config.yaml
n_layer: 15
d_model: 512
n_head: 8
n_kv_head: 2
head_dim: 64
d_mlp: 2048
vocab_size: 10011
activation: "squared_relu"
norm: "layernorm"
norm_place: "pre"
norm_eps: 1e-05
positions: "learned"
qk_norm: false
attn_scale: 0.125
bias: "none"
tie_embeddings: true
parallel_block: false
extras: ["capped logits"]
init: "normal"
init_std_qkv: 0.0251
init_std_o: 0.00458
init_std_up: 0.0251
init_std_down: 0.00229
optimizer: "soap_variant"
lr: 0.00507
beta1: 0.95
beta2: 0.95
weight_decay: 0.0
lr_head: 0.012
grad_clip: 1.0
warmup_steps: 200
schedule: "wsd"
decay_fraction: 1.0
decay_shape: "linear"
final_lr_fraction: 0.0
batch_tokens: 262144
seq_len: 2048
doc_mask: false
train_tokens: 960500000
steps: 3665
dataset: "wikipedia_en"
Each number is 50 + 12 x the weight over its row's rms, rounded and kept within 0 to 99. Layers, rows and columns count from 0. The size before them is the row's rms in percent of the matrix's.

# down: layer 2 MLP down (transposed), 2048x512, rms 0.138, rows 1473-1525, columns 448-511
# up: layer 2 MLP up, 2048x512, rms 0.145, rows 1474-1525, columns 448-511
down1473 104:45 64 42 40 75 45 47 62 50 37 40 72 46 52 51 52 43 66 61 42 58 44 45 66 33 59 47 57 42 46 55 42 60 24 38 48 52 61 58 49 63 57 53 45 52 20 41 62 65 53 46 37 49 54 32 47 51 36 44 54 35 69 53 61
up1474 118:49 58 54 39 54 41 62 84 38 40 76 45 46 64 56 43 55 60 49 48 73 64 40 49 44 38 25 37 49 51 62 72 32 54 46 33 49 25 43 42 41 41 57 60 44 47 43 55 56 68 34 61 37 47 59 38 43 77 30 47 38 64 43 64
down1474 104:35 55 34 55 65 30 55 75 58 57 40 62 42 57 50 50 50 43 46 49 72 45 50 42 30 45 63 39 40 44 51 50 44 70 37 60 42 42 53 58 43 41 58 35 18 49 55 51 40 47 43 59 57 43 41 72 72 29 51 30 46 47 48 43
up1475 110:51 45 56 39 41 38 45 52 66 37 64 74 47 46 42 52 35 43 52 36 74 33 42 55 63 53 39 48 51 63 51 46 47 61 33 29 57 59 47 33 59 32 33 45 79 53 57 31 51 27 54 60 68 65 41 56 45 54 46 43 38 51 47 26
down1475 113:57 55 52 45 46 56 65 49 52 53 53 45 57 57 41 54 61 55 57 40 46 25 54 69 28 62 45 73 43 50 45 54 40 60 41 60 46 46 43 66 35 52 33 38 43 51 48 46 39 48 49 32 30 63 47 52 50 44 32 61 62 53 44 54
up1476 104:38 46 63 43 53 45 59 57 43 43 66 84 61 30 58 53 45 50 51 40 34 41 56 62 43 58 52 53 57 63 49 47 79 48 53 63 69 57 42 53 50 80 42 42 51 55 40 55 56 52 38 38 48 45 53 49 28 48 59 49 35 36 46 41
down1476 099:62 42 46 41 55 61 52 47 66 50 62 58 49 53 65 48 72 43 37 60 48 46 34 39 39 57 51 54 30 50 48 60 55 56 47 45 45 45 30 40 63 42 45 58 55 43 46 45 30 57 65 91 58 41 53 61 57 48 67 61 40 64 45 72
up1477 091:37 33 50 41 37 46 45 33 39 53 52 79 69 48 48 46 54 40 37 67 38 52 58 55 58 37 35 70 24 48 43 28 51 45 74 61 37 35 48 62 46 54 45 52 54 37 24 48 48 41 44 19 73 42 62 54 63 52 39 40 44 58 35 55
down1477 095:40 56 49 44 39 54 48 21 52 41 28 54 64 46 57 72 49 64 57 54 58 70 63 41 53 62 43 54 45 37 52 51 48 56 55 59 44 61 39 70 69 44 57 47 35 19 57 59 69 45 34 43 72 55 57 79 45 67 52 63 48 60 44 17
up1478 096:47 49 37 54 37 58 48 67 67 50 41 41 42 40 67 51 61 15 27 62 58 63 26 54 39 69 21 61 55 45 39 56 47 44 61 56 50 46 51 47 73 29 65 33 47 63 49 39 56 63 27 30 37 52 43 46 58 69 42 24 72 43 59 53
down1478 096:67 31 51 63 43 40 47 55 44 52 55 58 55 42 28 49 51 48 52 49 42 49 43 52 34 54 45 45 77 66 45 41 60 60 45 62 52 52 47 47 47 60 50 64 54 60 38 50 54 43 64 64 54 39 46 58 41 51 31 50 66 59 32 56
up1479 093:35 30 35 55 51 49 39 73 41 59 65 53 65 62 65 56 39 63 59 29 60 56 45 34 56 58 45 62 32 57 44 65 35 45 51 42 30 48 66 56 43 35 58 35 32 40 40 39 41 52 67 58 24 42 36 64 42 35 56 57 67 60 64 32
down1479 099:67 49 57 54 42 53 38 64 59 51 36 60 76 62 68 49 38 44 30 69 71 58 51 68 75 39 49 53 43 37 55 46 38 32 25 47 60 67 44 56 51 32 56 60 49 54 73 50 38 61 49 18 61 68 40 55 63 38 57 61 49 42 33 71
up1480 105:56 37 33 51 50 22 70 45 45 43 56 57 51 39 31 50 38 63 62 90 68 46 76 78 70 28 43 52 40 54 43 39 46 45 51 68 57 58 76 67 67 64 39 41 48 52 37 69 40 45 32 58 59 47 61 67 45 39 50 50 46 47 40 44
down1480 105:46 51 44 56 44 65 26 49 42 47 42 32 40 54 74 53 55 61 67 55 46 42 49 40 49 32 63 62 61 47 42 45 52 41 66 53 42 49 60 68 28 41 54 44 44 51 65 47 33 57 37 24 67 59 68 71 37 72 52 67 45 46 47 62
up1481 077:68 63 43 46 47 39 51 44 41 46 55 33 43 48 39 59 30 63 66 77 38 39 32 34 45 44 66 34 35 59 62 46 61 60 37 34 41 33 30 52 48 49 64 61 61 60 36 48 39 36 52 47 42 44 31 67 49 46 56 30 55 63 45 73
down1481 093:54 52 50 52 49 37 65 41 54 67 31 51 69 47 55 28 43 61 53 53 53 31 39 66 70 41 18 53 52 33 66 57 58 57 34 51 62 50 51 43 65 46 41 42 44 62 54 48 53 45 57 34 53 36 51 51 40 61 53 65 51 45 47 51
up1482 092:57 57 39 50 37 54 53 75 38 50 36 26 35 51 53 71 48 69 47 69 41 58 52 41 35 69 49 40 50 52 40 48 36 56 45 53 57 51 51 61 41 53 55 36 59 30 35 58 61 41 37 61 70 35 48 77 57 63 47 85 37 40 63 65
down1482 098:37 57 52 57 69 62 55 62 62 57 35 31 50 51 45 39 54 46 55 62 52 50 54 38 50 25 67 45 50 50 58 47 63 48 70 46 36 40 42 36 69 46 47 63 52 35 37 61 65 49 44 75 40 66 47 47 52 43 48 60 72 33 73 61
up1483 096:41 49 25 76 71 61 58 51 50 20 69 74 50 70 59 55 49 56 51 38 43 59 74 52 28 52 28 33 40 39 37 51 58 41 64 52 58 29 58 61 40 35 54 59 45 64 41 72 48 56 65 57 68 37 41 42 24 56 58 55 35 65 46 52
down1483 095:29 45 30 57 58 38 48 77 53 57 52 40 42 34 43 40 72 54 46 59 70 67 51 53 61 56 69 52 50 53 65 60 59 39 39 54 38 48 35 60 59 51 46 54 44 52 50 37 50 45 61 51 43 51 54 48 52 45 29 38 62 54 58 42
up1484 099:32 49 55 35 42 71 62 68 38 41 69 51 68 63 38 51 32 58 27 28 35 57 54 35 34 34 43 56 40 26 48 47 57 52 42 65 58 68 56 51 70 46 64 61 55 45 47 48 49 59 42 71 47 22 69 49 34 27 52 73 52 60 52 24
down1484 089:48 46 45 50 52 47 49 62 60 63 48 44 69 70 69 71 60 49 64 55 53 52 42 73 48 37 53 53 75 48 48 27 53 32 64 62 25 47 51 54 74 45 30 58 65 50 58 46 40 39 39 79 44 73 49 55 48 50 26 59 44 37 70 51
up1485 098:48 54 34 32 33 57 54 44 55 54 38 63 49 59 42 47 43 58 39 51 54 50 55 50 34 62 48 60 61 41 61 36 29 69 44 77 75 46 39 32 45 38 53 38 61 51 55 42 54 49 36 54 52 46 40 31 57 57 51 58 67 72 49 62
down1485 100:51 67 40 60 51 70 43 38 64 45 60 49 35 46 57 55 48 36 36 41 62 58 40 70 59 48 27 55 32 55 63 46 32 45 53 45 64 37 53 52 67 32 62 45 41 28 49 69 47 54 51 46 43 35 49 37 37 29 57 37 48 47 58 43
up1486 104:47 21 57 54 60 46 40 70 64 61 49 45 48 35 50 52 35 66 30 57 49 30 50 53 52 55 50 52 52 68 44 47 31 54 39 56 30 40 60 49 70 68 51 52 40 82 52 55 52 79 54 46 58 48 60 51 64 66 35 61 69 61 56 55
down1486 105:29 48 33 36 59 27 57 50 45 58 67 38 67 29 46 57 36 50 46 46 52 47 48 51 45 67 39 63 50 40 71 43 46 53 64 45 57 48 56 37 47 53 67 57 61 51 46 57 51 67 60 67 29 49 38 40 47 50 26 58 65 45 48 55
up1487 089:45 41 49 49 79 40 43 51 66 55 37 43 41 39 43 51 39 40 26 44 41 60 49 30 35 56 55 61 43 22 38 47 50 51 52 61 41 66 40 52 55 62 54 30 28 62 56 49 57 24 53 63 43 55 51 52 54 59 61 50 69 37 52 47
down1487 104:40 31 51 44 40 37 61 55 43 67 34 32 42 59 37 42 56 58 36 63 45 48 52 65 60 72 44 42 63 46 31 38 39 42 47 47 46 46 19 30 63 62 41 51 48 52 43 60 46 54 50 66 45 46 56 48 51 48 47 59 50 48 54 49
up1488 091:40 49 36 50 61 50 43 53 58 57 66 63 35 43 60 63 55 54 36 56 69 49 48 68 54 47 47 65 53 42 69 44 27 53 28 36 30 47 56 46 64 57 45 48 47 45 55 51 56 46 49 22 70 64 45 44 45 47 52 58 51 51 53 54
down1488 096:47 38 37 38 50 56 40 51 52 52 64 59 40 46 68 46 87 46 33 66 62 41 76 48 45 55 47 57 49 70 52 39 38 60 36 64 49 71 65 59 57 42 44 84 53 45 43 46 39 33 39 66 34 55 53 51 48 36 64 35 56 51 29 53
up1489 102:24 41 43 31 44 43 60 66 45 49 56 43 67 38 71 54 31 53 46 35 41 46 47 46 47 52 45 55 27 40 63 31 63 56 40 55 54 67 52 61 34 49 52 56 73 50 41 58 63 56 37 45 41 60 37 60 63 54 40 53 44 55 37 50
down1489 094:42 30 58 36 62 54 44 66 52 61 73 32 67 61 47 53 37 47 49 36 53 38 57 28 46 53 66 52 68 66 47 29 61 19 33 41 55 54 35 61 41 65 39 46 36 52 46 46 58 41 61 56 73 36 34 59 70 49 38 47 56 57 37 62
up1490 079:54 58 73 46 45 42 40 39 55 49 46 56 44 26 49 56 57 41 59 45 81 56 44 52 60 29 37 45 59 37 46 48 38 46 55 50 47 52 58 40 60 06 61 45 55 57 47 65 44 37 38 31 60 38 53 49 65 50 60 49 42 46 40 61
down1490 090:49 65 37 47 53 66 58 69 43 49 50 41 53 71 60 42 49 55 58 59 39 51 39 52 62 54 35 52 31 59 60 55 71 39 50 44 60 44 19 68 59 63 32 70 58 34 29 61 66 57 32 62 40 33 62 63 54 37 62 63 46 44 44 75
up1491 085:51 57 62 54 62 52 41 51 52 60 38 52 32 37 40 50 44 27 72 47 65 75 70 42 50 36 64 40 61 28 59 42 25 42 42 45 48 64 46 45 46 39 46 65 39 20 48 50 46 36 42 39 26 52 52 34 52 37 54 50 65 45 45 40
down1491 098:46 48 43 47 57 31 66 40 59 65 45 56 51 48 64 32 72 53 40 33 41 87 53 43 54 49 41 55 54 50 35 58 59 34 58 52 48 29 17 49 55 49 42 49 64 45 37 52 42 45 47 63 46 58 56 48 72 63 50 39 57 58 44 29
up1492 104:26 44 69 51 53 42 47 58 49 52 61 59 56 62 41 37 75 50 34 50 41 43 42 45 40 61 23 58 47 30 46 55 22 42 29 50 58 37 43 57 49 59 34 59 63 47 68 47 70 17 54 47 49 68 65 38 71 36 43 41 49 39 20 56
down1492 099:51 56 39 42 39 60 61 60 59 37 23 51 40 40 46 57 47 60 42 23 73 51 35 63 54 61 61 42 54 76 42 49 70 69 47 51 40 46 65 71 50 55 60 47 58 67 46 45 42 76 49 42 48 36 39 59 36 34 54 67 63 58 49 42
up1493 094:37 56 44 50 52 42 51 74 53 67 48 58 51 73 52 45 52 48 40 43 38 54 52 38 65 61 57 51 46 63 59 58 75 59 44 30 57 53 45 59 23 69 52 52 39 53 40 60 48 52 42 69 36 63 49 53 49 49 44 40 32 55 42 56
down1493 093:65 58 46 60 73 50 52 47 49 45 58 51 74 55 54 62 55 35 40 54 46 51 54 51 54 53 54 40 63 61 59 27 44 40 50 39 49 52 60 42 63 47 44 34 52 40 63 43 41 53 58 59 55 51 78 62 52 59 59 54 57 70 59 82
up1494 103:36 46 73 42 69 56 45 42 48 38 50 32 54 41 39 63 56 38 45 68 71 49 26 52 45 63 51 59 29 52 37 39 40 65 51 59 52 39 54 33 81 69 54 51 49 36 61 34 55 50 58 49 41 46 55 50 47 52 60 52 36 64 61 50
down1494 102:66 55 45 40 53 69 40 34 57 43 52 50 60 50 46 47 49 29 54 28 66 38 49 44 36 57 54 58 64 48 36 77 56 53 46 49 36 60 46 43 42 65 32 56 54 51 33 64 55 50 59 43 49 27 35 42 35 34 48 33 53 44 53 65
up1495 081:42 46 62 40 37 40 38 60 41 60 57 51 35 64 49 39 47 62 38 59 69 73 28 45 34 37 62 38 32 55 43 57 56 42 51 31 45 38 46 61 60 47 50 47 38 46 44 44 39 48 45 52 50 49 55 52 34 44 49 82 62 58 46 24
down1495 092:56 42 37 59 53 53 71 38 24 32 46 34 52 86 43 27 63 59 50 61 47 50 58 50 56 58 44 51 53 49 54 53 46 50 56 45 30 49 50 38 60 48 57 62 50 64 48 62 45 37 57 47 47 29 47 49 49 77 57 30 47 66 43 35
up1496 113:39 57 71 42 45 37 36 51 40 59 47 55 75 55 63 73 54 55 61 39 66 26 50 63 37 47 40 37 37 48 49 50 51 43 53 51 57 53 43 54 45 48 42 21 56 66 47 36 61 38 52 52 46 71 46 51 48 55 39 59 51 56 47 44
down1496 103:43 50 51 35 48 43 33 37 43 40 54 45 52 62 50 49 41 42 59 37 56 37 38 74 48 60 67 41 26 53 49 52 35 33 28 38 53 35 47 36 38 76 55 41 54 63 69 55 46 49 44 57 52 56 57 34 48 49 55 58 68 45 51 55
up1497 086:19 55 54 32 46 67 50 66 42 58 60 41 64 42 41 39 58 53 33 48 46 49 57 61 56 25 52 64 69 67 57 54 44 61 66 45 61 55 47 39 53 38 55 41 44 54 58 43 54 59 55 28 49 33 47 62 34 45 52 52 63 53 58 44
down1497 092:30 32 59 55 51 26 48 67 67 44 45 53 64 76 60 52 43 50 63 30 40 49 29 61 51 55 41 47 59 68 58 40 44 52 49 30 60 31 42 52 51 46 82 47 45 55 43 45 47 34 62 60 54 38 48 30 35 43 15 55 60 50 48 65
up1498 095:54 65 38 40 50 54 38 63 34 32 48 65 60 57 55 68 67 52 39 40 51 50 27 27 44 46 43 72 37 44 33 53 39 47 35 51 48 40 64 43 41 57 42 48 51 47 57 33 46 59 32 57 57 53 49 53 25 47 57 64 35 53 74 25
down1498 101:47 69 51 49 43 57 74 42 59 66 32 54 65 65 42 39 35 33 60 76 63 57 50 34 64 44 49 50 39 39 47 52 22 51 51 50 44 53 55 48 81 50 50 64 30 72 55 78 51 46 62 44 50 54 49 56 64 52 57 44 61 37 50 45
up1499 108:46 44 50 56 44 45 61 60 63 33 47 30 42 61 49 53 41 21 30 68 59 28 48 47 49 37 59 39 63 55 61 57 66 46 57 40 47 52 52 66 42 52 59 43 48 59 52 44 53 49 44 80 68 53 43 38 76 53 79 43 39 52 79 58
down1499 106:63 78 47 46 64 30 36 68 45 48 56 37 55 41 27 75 52 40 49 61 63 53 42 40 83 41 31 30 31 65 39 63 51 59 59 53 45 55 81 45 57 58 56 52 63 59 44 42 45 55 66 53 54 41 44 65 60 43 45 51 26 62 52 52
up1500 096:56 39 69 31 28 37 48 57 56 68 37 44 54 47 60 40 40 37 69 56 35 40 53 62 39 58 45 52 37 65 63 61 38 37 78 33 64 56 37 68 51 65 34 30 37 41 41 64 50 40 40 41 62 49 49 65 48 54 38 65 44 88 57 56
down1500 104:50 44 47 42 39 42 28 61 47 43 60 58 43 47 45 54 40 25 67 53 55 73 55 36 54 40 38 45 65 48 39 70 59 36 59 66 19 46 58 51 46 52 29 42 38 46 27 49 48 59 48 55 75 57 48 47 39 58 39 40 32 65 48 43
up1501 104:69 73 56 46 51 45 52 55 39 56 49 42 62 51 34 50 35 60 55 50 45 36 64 38 61 36 43 70 47 32 56 11 62 42 59 62 58 62 32 63 46 34 46 37 43 50 53 49 55 36 41 49 48 36 46 54 34 49 48 50 50 28 51 39
down1501 100:38 39 60 39 45 43 31 55 73 53 34 62 30 59 52 48 47 36 47 38 45 41 46 46 49 53 52 61 55 54 55 57 23 30 30 60 47 58 61 66 46 41 57 47 52 52 50 51 72 38 68 64 43 31 55 71 44 51 27 56 51 48 56 66
up1502 113:69 40 56 76 62 36 61 44 46 59 57 38 78 64 68 77 72 42 40 49 43 71 69 68 30 42 48 55 56 52 45 61 53 25 42 61 68 49 45 60 44 57 42 33 51 51 50 42 79 66 66 68 44 64 36 44 54 64 58 55 62 62 58 39
down1502 098:21 45 44 60 41 56 51 46 35 52 70 47 31 51 32 68 53 36 58 67 48 48 56 34 66 75 37 50 37 39 81 51 49 84 38 66 50 45 48 38 58 40 55 49 52 67 31 68 58 77 61 60 71 43 46 52 41 35 35 58 51 35 46 53
up1503 091:49 43 55 52 44 47 27 36 41 55 56 57 64 53 59 49 48 63 36 51 56 37 29 52 50 49 44 65 61 57 44 68 49 07 47 74 42 56 56 31 42 41 42 49 57 47 58 44 55 40 44 44 56 65 54 51 64 50 24 49 51 75 40 33
down1503 098:41 60 50 49 72 46 40 46 43 40 58 54 56 61 38 54 50 49 42 51 47 36 60 63 32 58 47 41 67 41 62 39 60 41 67 64 61 61 51 43 35 74 34 58 35 64 47 67 64 61 68 55 55 32 27 52 69 39 46 30 17 52 42 27
up1504 112:61 63 55 51 30 58 49 34 46 31 78 49 51 59 55 54 45 48 32 41 61 56 50 47 52 48 43 47 52 65 62 18 53 56 39 49 38 34 52 65 37 51 42 36 43 58 43 36 42 55 36 60 48 44 53 45 41 43 39 23 31 61 47 39
down1504 103:75 64 56 50 58 42 30 61 40 46 67 55 52 48 48 51 80 62 54 48 38 54 40 49 47 67 65 62 53 56 70 65 48 68 57 45 41 51 49 59 62 79 58 48 52 32 41 52 69 53 54 74 46 50 31 55 48 67 57 71 47 38 71 57
up1505 098:41 32 61 41 58 44 45 53 62 58 60 27 54 77 44 62 41 38 35 55 51 39 53 51 51 79 67 56 34 42 34 51 27 39 38 73 62 42 65 54 43 56 54 58 31 57 41 52 57 65 56 43 58 33 42 63 58 56 49 70 44 48 40 58
down1505 106:42 41 55 48 75 51 74 56 52 43 51 59 33 67 33 79 52 67 52 37 43 54 31 19 45 41 34 53 26 42 41 47 47 46 45 58 55 27 18 49 57 63 59 63 52 57 42 54 41 60 44 37 30 56 50 34 44 43 63 48 48 47 69 48
up1506 092:54 73 65 36 36 45 55 70 62 40 62 43 38 48 30 32 65 46 57 61 54 30 54 47 59 34 59 65 40 46 53 70 56 55 48 33 69 43 70 51 58 71 45 43 53 58 36 45 53 34 50 31 56 63 63 64 55 66 47 65 52 23 41 61
down1506 101:62 57 27 42 70 62 51 49 60 40 68 44 23 58 22 30 43 53 79 38 68 70 54 59 54 58 55 54 38 60 54 74 57 50 48 52 32 44 35 35 62 66 41 42 43 41 32 36 47 53 59 61 31 51 58 58 65 52 49 33 37 51 38 51
up1507 101:52 52 48 32 61 37 58 50 49 62 75 25 59 53 37 43 48 32 67 45 72 48 47 46 32 44 44 48 57 49 49 53 44 46 53 63 59 45 64 64 57 61 66 32 41 63 46 40 44 53 62 43 43 51 42 44 44 53 43 43 41 60 30 49
down1507 101:63 29 25 48 49 63 52 58 27 56 29 65 83 52 46 52 43 48 60 37 44 45 63 41 75 47 71 64 57 50 43 46 61 72 42 41 46 51 53 41 45 56 48 59 57 40 72 62 75 50 53 56 49 61 42 47 40 36 50 35 25 21 47 44
up1508 098:32 53 65 40 38 54 61 76 52 46 47 51 51 59 47 37 47 52 51 77 55 40 54 39 65 43 55 48 52 33 47 52 52 49 64 39 57 48 59 28 51 50 58 43 55 50 37 54 41 43 46 39 55 49 39 52 50 56 64 76 39 49 42 59
down1508 103:56 70 52 48 63 42 49 60 57 26 31 34 48 60 59 57 51 57 57 49 51 55 30 34 25 38 45 58 61 26 46 46 62 55 34 26 44 42 32 36 39 53 55 60 44 62 52 41 67 30 53 44 44 52 45 46 44 53 55 33 55 64 32 41
up1509 090:34 48 66 59 38 58 51 52 71 50 33 27 21 52 30 45 34 51 43 62 59 51 57 52 59 23 51 58 42 42 44 68 40 63 41 59 49 53 53 47 45 53 48 57 57 42 45 24 70 51 55 53 56 51 74 42 59 40 70 37 44 57 59 40
down1509 098:53 63 38 49 50 53 45 50 32 68 62 37 59 67 55 36 54 52 68 58 55 64 53 52 62 32 33 41 66 63 47 49 38 24 58 54 63 84 54 56 58 37 59 62 60 46 65 34 61 44 43 62 45 53 58 50 46 61 62 43 45 51 30 54
up1510 093:38 48 59 47 73 50 59 52 58 66 57 35 73 43 35 49 36 39 72 51 42 51 51 54 42 42 36 44 39 49 47 41 61 24 39 47 47 64 45 34 43 33 70 61 46 41 59 39 59 58 52 24 62 68 31 51 51 30 67 48 63 42 26 49
down1510 091:64 41 54 44 68 47 40 62 65 55 53 21 57 69 56 47 58 41 55 41 32 32 64 71 68 56 50 40 46 58 49 59 65 39 33 62 41 46 41 64 43 60 44 57 70 49 68 17 47 53 54 45 27 47 41 28 42 54 55 42 37 35 45 28
up1511 092:25 48 48 52 56 60 46 45 72 49 39 56 36 37 54 65 38 45 47 57 38 57 77 59 34 62 62 47 55 59 50 63 40 44 34 54 51 60 67 56 45 49 61 70 67 54 48 46 60 60 55 52 44 10 73 53 51 40 63 53 49 36 58 54
down1511 103:33 51 68 57 46 47 51 70 54 48 56 46 48 61 38 66 52 69 39 31 36 53 47 45 54 30 58 63 41 47 54 60 64 58 53 49 54 59 26 45 46 56 24 38 36 46 58 66 60 73 56 61 56 56 46 49 54 50 48 37 69 45 57 52
up1512 093:51 45 44 26 36 60 51 45 56 30 71 33 56 78 59 70 31 43 42 71 21 53 71 77 56 44 54 51 48 51 52 53 57 52 33 38 63 52 48 74 39 36 19 34 59 35 43 49 52 49 42 39 74 55 27 54 46 54 60 46 31 48 60 61
down1512 107:44 42 39 38 38 47 53 50 45 45 56 48 48 69 50 48 64 66 39 52 56 40 58 45 41 45 58 47 79 48 62 45 50 57 42 20 47 47 55 37 48 40 45 34 58 51 37 67 51 29 49 35 50 39 36 67 46 48 47 53 71 62 50 36
up1513 097:48 42 61 47 52 32 60 73 81 41 38 60 40 55 66 58 29 43 50 47 37 41 73 54 55 37 40 31 55 30 54 36 38 42 70 34 50 40 57 57 45 30 38 35 53 49 28 55 41 37 52 49 24 72 45 42 68 55 43 42 53 63 35 59
down1513 099:65 54 49 43 28 40 65 55 55 51 49 67 49 52 49 63 60 34 70 53 55 55 46 56 59 46 60 58 55 37 49 52 32 48 67 58 51 51 51 49 54 53 44 66 48 73 57 56 44 53 72 41 45 27 66 50 44 63 42 49 31 58 47 44
up1514 105:69 50 31 53 62 69 52 28 46 67 64 30 53 72 35 46 50 61 49 60 65 27 72 48 41 34 41 47 40 57 59 48 40 54 50 49 49 50 45 41 50 53 30 38 62 75 26 50 40 66 60 44 32 35 61 58 46 37 56 50 54 32 45 40
down1514 104:55 52 57 65 40 61 68 37 34 57 25 53 69 72 32 61 63 44 33 57 35 62 36 62 65 46 48 55 72 60 59 44 75 38 72 66 46 45 57 61 54 32 44 63 52 44 38 41 61 70 48 50 62 57 39 29 34 48 60 60 53 56 53 64
up1515 091:59 52 50 53 39 52 60 34 52 42 63 48 37 42 53 47 70 44 50 52 64 48 53 59 33 39 64 33 54 51 53 48 51 63 31 37 41 55 71 33 47 61 51 21 55 55 56 58 51 53 63 22 64 46 71 60 44 32 63 34 60 68 52 73
down1515 096:51 64 51 49 52 39 30 62 37 52 50 33 63 54 62 33 30 70 64 44 59 50 44 47 66 58 47 69 74 53 43 42 50 35 40 62 65 47 54 65 47 35 54 35 27 75 59 37 65 34 51 12 65 73 55 43 46 45 48 45 51 66 64 65
up1516 105:44 35 57 36 55 65 50 45 71 53 42 45 54 56 69 50 55 42 49 61 51 56 41 72 40 51 30 47 60 55 55 38 34 45 66 42 54 44 50 39 55 61 49 43 40 57 43 56 68 42 80 23 59 50 47 65 61 63 46 43 43 53 48 32
down1516 100:36 57 66 41 68 29 57 44 64 50 44 32 39 27 68 26 48 52 59 91 66 58 61 34 59 40 63 43 49 72 70 57 39 54 64 49 51 54 56 58 65 52 41 42 34 37 54 50 58 59 36 65 52 48 45 33 50 61 58 67 55 41 40 45
up1517 108:55 49 61 42 36 43 69 44 49 48 50 40 64 30 34 45 61 61 26 73 44 36 40 64 38 37 50 73 44 43 49 69 39 45 32 53 56 19 56 15 70 26 43 65 62 42 62 55 62 57 41 62 48 64 73 67 60 44 58 74 32 63 38 47
down1517 103:41 75 36 43 48 60 34 49 61 53 69 36 55 55 53 51 54 50 54 49 63 70 65 61 27 54 69 62 65 58 42 47 54 49 61 51 68 46 47 40 55 42 58 42 46 54 61 52 50 54 67 37 65 58 58 69 46 64 34 57 54 57 66 52
up1518 104:56 50 45 61 44 63 35 66 38 60 48 38 53 52 41 65 68 56 42 71 53 64 45 46 44 48 37 60 37 75 45 65 26 43 14 42 56 46 39 50 50 47 54 47 59 51 60 39 33 45 33 40 56 52 30 54 69 42 55 36 39 49 69 63
down1518 106:43 65 66 27 40 48 56 66 39 44 51 33 54 35 40 33 38 47 73 51 64 22 61 40 33 61 65 81 58 42 83 47 50 55 48 33 57 58 44 35 57 26 37 64 59 45 49 42 40 43 27 62 37 53 47 74 73 59 55 66 56 38 61 32
up1519 090:58 62 50 66 61 29 46 29 77 57 40 47 55 51 31 55 37 49 49 62 53 62 48 60 44 49 44 74 36 68 83 18 39 69 55 77 31 47 29 37 44 35 46 48 45 40 41 62 47 44 52 53 36 80 35 51 44 58 55 57 42 61 57 33
down1519 098:45 42 52 43 60 51 54 54 66 26 40 71 53 25 35 72 60 86 43 39 47 30 47 53 57 47 49 52 46 70 78 48 60 38 33 47 57 66 54 49 45 47 56 32 57 33 53 27 55 51 68 46 70 58 51 53 55 58 62 66 42 53 49 49
up1520 117:26 59 48 45 58 37 25 71 38 59 64 47 36 40 49 45 54 55 35 70 36 66 37 55 19 31 59 54 51 62 57 35 52 29 60 40 54 25 46 54 36 50 34 55 51 50 58 54 39 39 49 51 51 35 38 56 51 51 74 63 56 49 69 74
down1520 095:50 59 57 58 42 49 44 60 33 46 43 58 45 65 61 35 46 56 59 52 67 24 38 55 66 44 41 37 59 58 22 60 62 50 40 39 54 51 42 48 54 54 64 47 30 61 24 38 50 58 29 36 74 59 41 50 42 28 34 41 64 43 39 48
up1521 105:46 45 40 22 45 31 52 30 68 43 38 36 58 57 44 41 44 55 60 43 33 84 39 52 28 50 49 60 54 44 58 55 49 41 48 43 62 33 47 42 73 49 31 44 45 39 37 51 30 67 47 36 42 53 35 54 76 36 62 28 62 55 47 49
down1521 099:33 62 48 45 53 57 55 62 35 57 24 74 37 68 43 45 74 51 26 39 65 31 63 45 38 42 32 40 33 55 36 58 41 62 63 63 56 50 48 51 38 64 72 48 54 81 65 24 49 34 26 28 67 49 67 49 47 48 58 62 48 45 47 57
up1522 111:46 44 62 57 38 41 40 61 68 52 40 66 56 54 28 34 35 61 32 31 59 54 53 34 40 58 64 38 39 39 75 39 47 44 48 65 66 49 55 39 62 47 58 46 48 71 49 52 56 37 50 31 38 43 71 55 45 61 35 45 48 43 59 65
down1522 108:51 46 42 34 63 65 62 44 39 42 63 45 41 61 30 62 41 39 63 63 54 54 47 55 37 45 55 54 38 53 31 48 33 57 39 54 39 40 53 44 43 30 72 31 60 47 51 53 30 44 46 57 45 55 62 29 59 49 40 49 57 48 41 31
up1523 093:63 57 40 48 37 51 44 49 35 35 62 52 51 59 33 46 69 45 32 33 56 55 67 42 65 39 53 45 59 53 69 51 65 46 68 54 52 84 48 51 62 59 36 49 61 67 45 58 55 41 47 62 20 48 37 37 62 66 42 49 52 52 46 59
down1523 088:41 52 55 53 42 57 58 55 61 46 36 45 40 50 61 47 50 63 55 37 41 46 46 68 55 48 39 35 46 47 26 58 27 39 50 63 60 30 38 33 46 39 52 34 40 61 29 42 45 46 36 43 51 32 39 55 37 30 52 66 56 46 51 45
up1524 118:51 51 55 52 62 40 51 46 43 76 39 39 39 50 24 52 59 53 49 37 53 54 46 48 64 49 42 30 35 44 48 52 30 78 46 67 58 53 42 68 48 53 47 61 43 47 43 58 48 34 32 57 42 28 61 32 46 61 45 54 74 43 69 47
down1524 110:47 56 47 60 38 23 66 54 57 54 36 41 37 53 50 43 50 38 40 70 45 36 52 47 59 51 39 45 16 67 33 49 42 36 45 60 55 33 53 76 53 54 46 64 48 47 45 59 46 54 47 59 57 62 40 44 65 63 38 43 45 42 31 44
up1525 093:38 39 75 47 38 22 46 67 49 46 56 67 19 60 50 42 47 51 22 27 48 66 51 53 54 38 61 59 37 37 36 51 56 50 28 64 59 27 30 43 44 50 43 55 62 60 46 54 56 53 63 49 80 67 54 55 38 66 45 54 46 52 51 29
down1525 102:57 57 70 22 44 53 15 57 47 43 42 51 26 28 74 44 55 51 59 57 44 65 34 31 37 29 56 58 42 66 52 54 48 54 52 55 59 63 30 49 45 71 58 62 69 51 33 42 49 40 57 60 45 53 35 42 47 50 38 53 37 36 60 49